Weights of a small transformer language model: RMSNorm before each block.
Each number is 500 + 25 x the weight over the matrix's rms, rounded and kept within 0 to 999. Layers, rows and columns count from 0. Numbers have three digits each.

# layer 4 MLP down (transposed), 512x256, rms 0.0654, rows 35-84, columns 128-191
529514503511501521477489463526508474501490506475507493510520481477454468537482498497511534494550519453479490516482510518488456453471492484502500545494476480521540485499433479545508488539516486
492489499492499511480492543501495451518543504543501536470507466495488525460508513481491529521511478504497505507522515517477555512487473515497519484478511498440483523540469505485491487502504492
515468504480469491541484504454475498477508458480532511547516480510487509504542495479484507547507466509470474487528504479503492465456502470485529465479487464510515487500497499498501503490531498
506470511474467456560481470550499505520534531505478484512509512504469475499473499487491485554490480494487478496507503474459450475494503508522523514492474519462515461522496514485533510492482532
542518508507490527483501487487501528486477469519520469503521547493508496502491508469450503485478465567523526491507516477461454505510477557535493488510516444503498549525493515483494489506496503
553481488533482508474478506512528504507475499481516462520511515498483490516456539562502506520513498540536521462499466505514492539489541491473536525509526493514478537510512517503543469448475469
507471516495470545467508511472476505441468481527515553527543503505470490516490500528489528570509454467539492482485506487482493519454569513497442402480479498470513474489478459537472507459501495
511482485504520489457476451532465503478493513523476488530514561543527461483500496510517422454497589491509533580499464483484521461504479501515535509540484500527494539505448526452503470495480521
538524506500539476518491525528526490524491533498491520478476455501506473548469519550492533506512513543490475499500477484555495455506513485487481508495533520519505495481486513478484543483478469
512507488554548492477518546476500496525541494492508496483559447510466496511486537525512510508503524499457453469542517520528515515469526478488507516498533482507497488506480486468488496467450523
497470528498454530506511494529521524531538508535495507507466499502467485535490503487533508523515547487540494467499486535464463507465507495520523523497482495465496511504490540531502495481519501
504536481496530485565561501501476521519496512482505466470495556538525465497494539479520511494523480481521511517526485513517538523553475511496498517506468451554449528482519465454521520469499481
509504514521489506529515478511503472513452523510485499469508450502494493498473477483537508489537482519489473521514490523540456519519499495521532501510494487431505514469489450532498551500505537
515493444503509552537499480506497491513511459473530551495447488488481503507455498494519510488523541491506482485494484493494534480498507486463524480526520484447496555508509523488512502529456496
566510477493488442493513543512515510532530505542504502518523458514466483566520497471513505514511466513455481456568527508467458497468498461505544482483522445494524482509483497503495460503465524
492442485498524463457440466486491466479475505536506519488479550528502504530510519493488492502532544538547510552496476507476504514490489516496480567470517514501486473497464473502495496504510507
469509517521476462522435487530510539501491506475495460485497493445530505514495474529491483548478507486468523475502463445532491515513497505483520555482515519506481498506489477501491482523481494
504489551506510524538507461477503522446504470527507523490521482490492491538514501477530503473535502533525509511462558507492475530457451454499472528481494519497491462494498527493490527493519523
492489532520487475542512479471468529482479505567493461479498512453486470563475511486513499488498499468470502495476515513443472493488480471460499536506483498469497511480523443521499451426472441
532512520521484484487511496524454460499491512475489497521539479526512517527526535533500466485462496526448533494519529495518476516479507514528504464503509546464529505487475497503491512518498535
425478519466502533430504483460491558558524485519472511541483492485474489506490469535525504426477525485480493469485469517469481504482493483507459501515484480540439525490502513482488512469493512
522480527528511480523481481474458523484542519501497529498454501521523547526485509517492523517498503470505485503553494505513478494472498497510496560559505493484509476511510470500500477450472519
504490498459478513517509489561536514500454496497470476524511527477488510513500464493530481503487541501503466522493496536524460485490472451472526516461518492516532519527464490486519489495488480
529465470474508526513512483498510505532526485495498496512521494522566525517487541507479518466487528523564527499495497506478521491524550502493531488537472510507530473478519542572520449456518499
485474462498487483497500460539422496482539554485514517462485534514447479546464470526526537509503486508480506510511519472443475514512478449510536509498506527494544476503458471475476510551484553
496534509507482482528468516479571516539500453477536483516488494482489496537531512491488510493502537470505522495508533532527479492536510496511521502516456480485482528499465515542519520521584469
476486502508513456433529520532570509499511492484502502472511526456461529503516480515517548463500485466515486505540508486459539494448488525483506506525518508523468518509510513526544485548471474
483534489531504505488511511502474501488486478498513524483505486522512490472523471505492516518469536481489489490482462473532481519521505514504519501496457531475481523492506525525489461509479526
491463487519491488512503486485500497496472476493491529500507515508514485472539515529513485484486491507462534483492493524502490469511507472485529524512470553479519522473517555497479514501551505
490492524492489527484488476493550502521475519493506452520509520502505454469521529533502507499517517506535504503497478498517481430514461503537507490510482479508479471514552519497478487490497541
475482459470502481495512476494465507497462487528520467475510491481506503494462500493433495482475509462483523507522486487471507519531486456501516505504493513542475515497495487501524494468478489
481537527522473446493461519514492467526491514537502503471492480501480527528522462474483475471532520463477552493529533497471492486511468509479521497462526526483473491500504471487484515484530477
514479448512471491498498468431545506499529473486511468504506527480501477444498536503500459468509537532522515529494496511480478494472506504498512482505496542477504459465467484459502486514521492
543515472502483489489514520504523497516515531505475495483515561544532454504520492525441521505506501471450484516509528488480543506512457512481514519495498503476505470505488466533495479507460525
464517476475511503510517528513488479433487480497544548505516526484516499511541472481502515513538510447506467464452503501495501483538516480512523502526459478526503502498517492497512544530484475
489472519590472471517507541518499490457499530485502512535513495502484490483507486483485524472484516475499463511498504489492489528448511497461519519486513538480513524509483505476488502539528533
487506501540459543525515528493503498494510480526489533517467532449459522523528450475486508459480535485529475477468488494502509509474504491509513517489522448491489541494500504481509482546488524
510522466457498515504513485502487471450491514518499542538522472476474493446509528508515452489500487435525498494534506493509485492497483506478510474490507481500471524435497513511518491535502483
540549495474510532514493472467525507487514444512468477526523516525554505486474503536464484567513511485450479550491518475508500489443522515493479425526450476500507489503489531497502518481484495
480528479542560456469503497437529517487453508465514503465498467459540503473530492511459521453467509473476502497475498505500482565497523471490522454504441471530512502506475470464538485477489476
534529453459524513500516519507573471521491550535506473479485475512460456476517485493536485532523508477516507463549470465511492526489451504511502497514522499486456512510543510483507510498500482
489548505494505519494511511478484479497522515531511507495537478471527515489464511491529455505512487499499516508478534501490472484543466510503440507496490507493496534481481474510484534480455501
502487482534511519487524481545510511503489473505486484502467467487460525520464521460504521516557484520505496470553483496506504489472517470508540529500510535483477467501489504466463546492500510
492508492490491521472465507502515539472489470537495455520548514476505494503523471528573528510471519501480529500477528464491560496485495507536507516476480517478486499478471542507485493504531506
490525490552546478520482526489532508468509539545476505522518540472460491506514539550564475511499475518506536485541512497480509511510474516506448485532494496496488501506471497513491477478503489
515458465497524543468515502491551492478493497502499457504515494505475497519512513501525449526465468529522465531475526520546494483546475493526512524529522503524447538470482497528487533513478482
494518507470504479495508486469495480502522496463516494500486563502514514493511467507473482509513505476523485526492498547492479459550558505479502462500473487514505515502548482532520528502563478
464574531502450461517533477482531486478495459527468494472496511499470447475526475477516506502488491498460549515522528506500455504496481508474496545449487520481486490489476514519526517472518498
508501484500468477482545472540474471493527530491475528534542499485476503520526500473514510490519476467493483510475494491468496495474485466503484439501506515505492526521486466476464495512477542
491479520489463455521489536513497481499455488510514527500459549522498515511506506474480511497501504445468480509508480523518513534512475474499475465483503511473495517497475437508436512507485518
# layer 4 MLP up, 512x256, rms 0.0917, rows 36-85, columns 128-191
529495509543507478496527457507520562485493494468485503517500507448501539537489458491471483498472499491476502486500520493498456523498496493471515512540490484511513480496505500543515481528486485
466476517534491521471479473516473503499489466487497485500524540514498508499463492513524468466468545514537489521498496524508503496518500502495522521521506558540522463495517556478529486529472481
499512536514496480484542481464507496472514490502535528494494482485540519495465521492492492533469533517492458491522526500543494499512459491490499501526512479466537460502495543489520490510480471
467477564507502498469477496496494476496533500470527509521518454506525494504474492509517517518511516490479481504490505502485474513505530487490480506474481528476528439494498474495496520516519502
473478480484509475501533512447489471524518501498492482498516483526497503486530509463475494518468565516482543506526537492489462476471473500509504483518514510474513504450523482507489489509504495
478526440450471501502507465529512491504533506516520519490502491476549510556460443494464519516491532514520477525480491516474488482520489485534470513483491543512497483554513548481508553501566476
477491506527492556463529493506522512516532542502543502446506486480547529491522501525482551550544484535487490458498540508447463520554477492499460535511479525498500505518486509531453463523539522
530483499486514502494552496458449504443466470466557491490496509478444539485496484488532500477506506499513550505468510486453504564495500514539494513483473541453499528466481444486512437487526504
477504482458508544513527458509502471446504497499490465472475564510528538518521479507474516463484488526539509536463481463479488441502515502558497494523477523505524528495491490514501512506516494
491542499518506469487469512510486517524526441503486538488505545454511534473524468494490492497537500523472511501510507433453500493503511524536521481491510497539517515515454500472530531524455491
521482550491479545462519496500505498471473515506457523510545491487518535499522478491485502513498517508509485493484508516513467508465517458463457508464511475462557446486467505540529521528469492
535492500473484466478506436482530532519500496498531507516491485493521478489525537477469546511475502522515481518484501476504499478480496490509479510484490514528464532529497519503485474510494513
546513525530530461471512508490499506497490532515470466502536522537513508492475468468487480523513498504506509529491496536474449483463509518547495508498477459565524459454516544440450469457526471
492504502540514569495469456509488490507451516476455488488456495483507502450478510548475490477468533487507504499481466525504521519530516564530494504511477534517475531489486506514524538466558502
501489441503505492534516486485511505521466509483463487527512498526496522503515470518504478488502488439486506451485493474514505491489513482477519485474499529507480532490547509522528565516452484
499513469508534517471560532457492410497499483498499506509520537519515482518514500474514512472498560476538535475480549517515539521484528494510494454481498527481541505507490534490535516506494518
504480497518555540487474519522502494514521492475516465468513495475551493507518524531482499491483514486497475491501459531494552511487536523480537501512510528531497513499489535487519497505484441
495473494450497535495489496513518490476509489491488509456534490509515506472479508470497496533508477521480478487565516523500492529540473494507501514509547513481483528498533512470484542506484519
523532483517517505504508515499535506495522521537526526508462508525461466487494502548495531494512485530534511507513482500568520443503495567501469510530453500537467528490466516458537490499486531
542565509501471495533511517511520451510470492488492510540507539544470483542535512504554468539469506518538489547490498515498513454518510516488519472504493498434471480514491496542555476499517499
493492479462520554474504482477539495528532465506518477526492507519468509460533475534492545476509467482470519494508489480485529467486476518504556472482529516522480491448526508472468476498559472
487521514529524510466471479478514506522528492510522511486542495523459495497505552482489493528513479489549484501536511470479504496547502537517486518525481537498483481492546513487497503522482523
485525471486517494502476516519479515490505519511494494539501516519521498501501497500481481509476505503472511524494538559505487477464535466499486459490498497473487516577453500470493488495532544
505522526468489437498499501426471503517463489501535498543481509532508476516500497456514510521518493483504462516480544519534492508437517504471509557465537485462514545556475469518497478494485475
510541460550511491513522497537539520495483488514477500515546508500518508472546438464470513506507500496501497512482484510455514511460474493514487516486538548515516484464508498462493484495500494
481527496453475504479504494484469509523519511519491484495505516492539499485442509520520481505513500569466510478490517505481489517525491478492507497514521466503471473552561493483514510464549528
509485511478484511526484511499523510502514525496514480499507516486463483509488515496505488463514487505524522516521507533476492488491488500498491501494548481519496486491492479453513546487519470
544483490504510503476476492489517540485521480508526496461541464509480544542497478525465478498488480495521471506536552489531508534483503537506505439490561506457510493513518444516485523516472494
493540520488504486500528547507487481468515453517528486482519466518521502474498476484525474480454513508456503487503511496508558510450521507509485531458481517486541513490440499481548499515498516
511491532497477534518487540481558511485489496507483534474472525481498542521495481530481499513520509493507455479467474496522493498514476537465468524554497472489532488487481503484490501496513514
476525454477523521491542466472473485505479518506542490524473467514488497462489499544464531507457480527505508538474484480540483488448493463510503537494515513511487518526511535487522463500490543
476490520499509503537483516546484501532521509504504553486498506545487532530514493504451536477487511499498493474533529499507503461520529494507468491517477532481510518512523539537510486492477505
511508463513520494509489474513446494428455481560528500511512494504481503491476489520554515480583528529464516537504484474542459497463498528508529508525467499490498534471471477486458485514472513
511497485521526493459488513458530529532482537489512442487483489537497506504495508531481495528512481528500565538555455499513499489490495552454518496488535520471494498507457477495516479478538510
495493485508523524500546480487457506502495481475453476480509501507507517528498477530506494518522489507513517482521515526484514515530493526513532500512457474484520524450540488546491486506496513
531492485484556485490512469487503459520471501490529471473576499521534497517518545532520522499513492489524503520522509513503471508557507539536478487497488550508518494526466453521472510465511463
479507519541495482504498531465537500514541469549489442480489494521448538488513466519513532483502484515502474508458502512509506487477551501512493526491497520490513502522486532462441487467521517
507454499518548494481489495497473514518456524523471515520464451430498505481541546466516494475475462496540490472477478530495528492546500474517505548480541520469515522495526511501509472511471466
514491484492458557516494499503442508496553507492494493509530496489511478509509543500520454516484471541511491468514517492466498457464520534513471485500505507469475481468523536484459517508514510
479486506541521483549526476526453497450487480491497512487500538453484520516511479503505535473503475477492515564470515528504494480513551483525493479476473494503507504498499488481502523467503497
496468473546480507536487491503505531485478479529502504470505512492468474488546509468500505488520484525520484502503465462539528531441541526491503485526479518521498455487537505487506462511529473
491508517481484501472529527474514509478505474516474509525518480480498487483496512445487501502515502508539493508497501481471488515538492507540495515487465489483435518534457484514562547511516543
501517488499512500545510522503470505486502524490484526485505507507512514498512515506470503495518477483509502436498476507476425502492494494473486468504488478456498516495513465456476490476510482
499507501474471521506499491529465511522532479490544483469466503555543545503479456468437509466511538516502477423453508504522509529474530517524541565455475488505482484470484467505475499528493475
469520499547491492494491498511459478508521499501503494534481491500491523549506509475463537479492499478535510506539507451472495456470511523529510482507501523513554494529498518440497478498500499
497466494507480480515535498486511539469499463499515475492492478501451501498542534521501510481502523529534473492489500495517520557480452474512461523550545507478502493477507497461471484469470463
527475494498546493454467520499493491498546489526585517513524478486448532523439517507485501510492478490509442508483502497496502478542497503535514475513498494502488510515506459505472502522472535
503500529474523522525497555490486477495507478520528473501510488502462511486478511526501499492477487531545496480525508521493498531519511516512520507518515477440488510446507488553534535497454518
514509503511500497491511506505489533497515480517516505497498438477491491498534497523515470495482486511516503490484507483530478477497527506477503523519496501538507474492534575467560508474524429
490509497515473522493481535523538523493513477479520502502480505522466494512497499456458544529475473519499460495499530498508522535483518459499538498480505502509486512508481459489507483503515537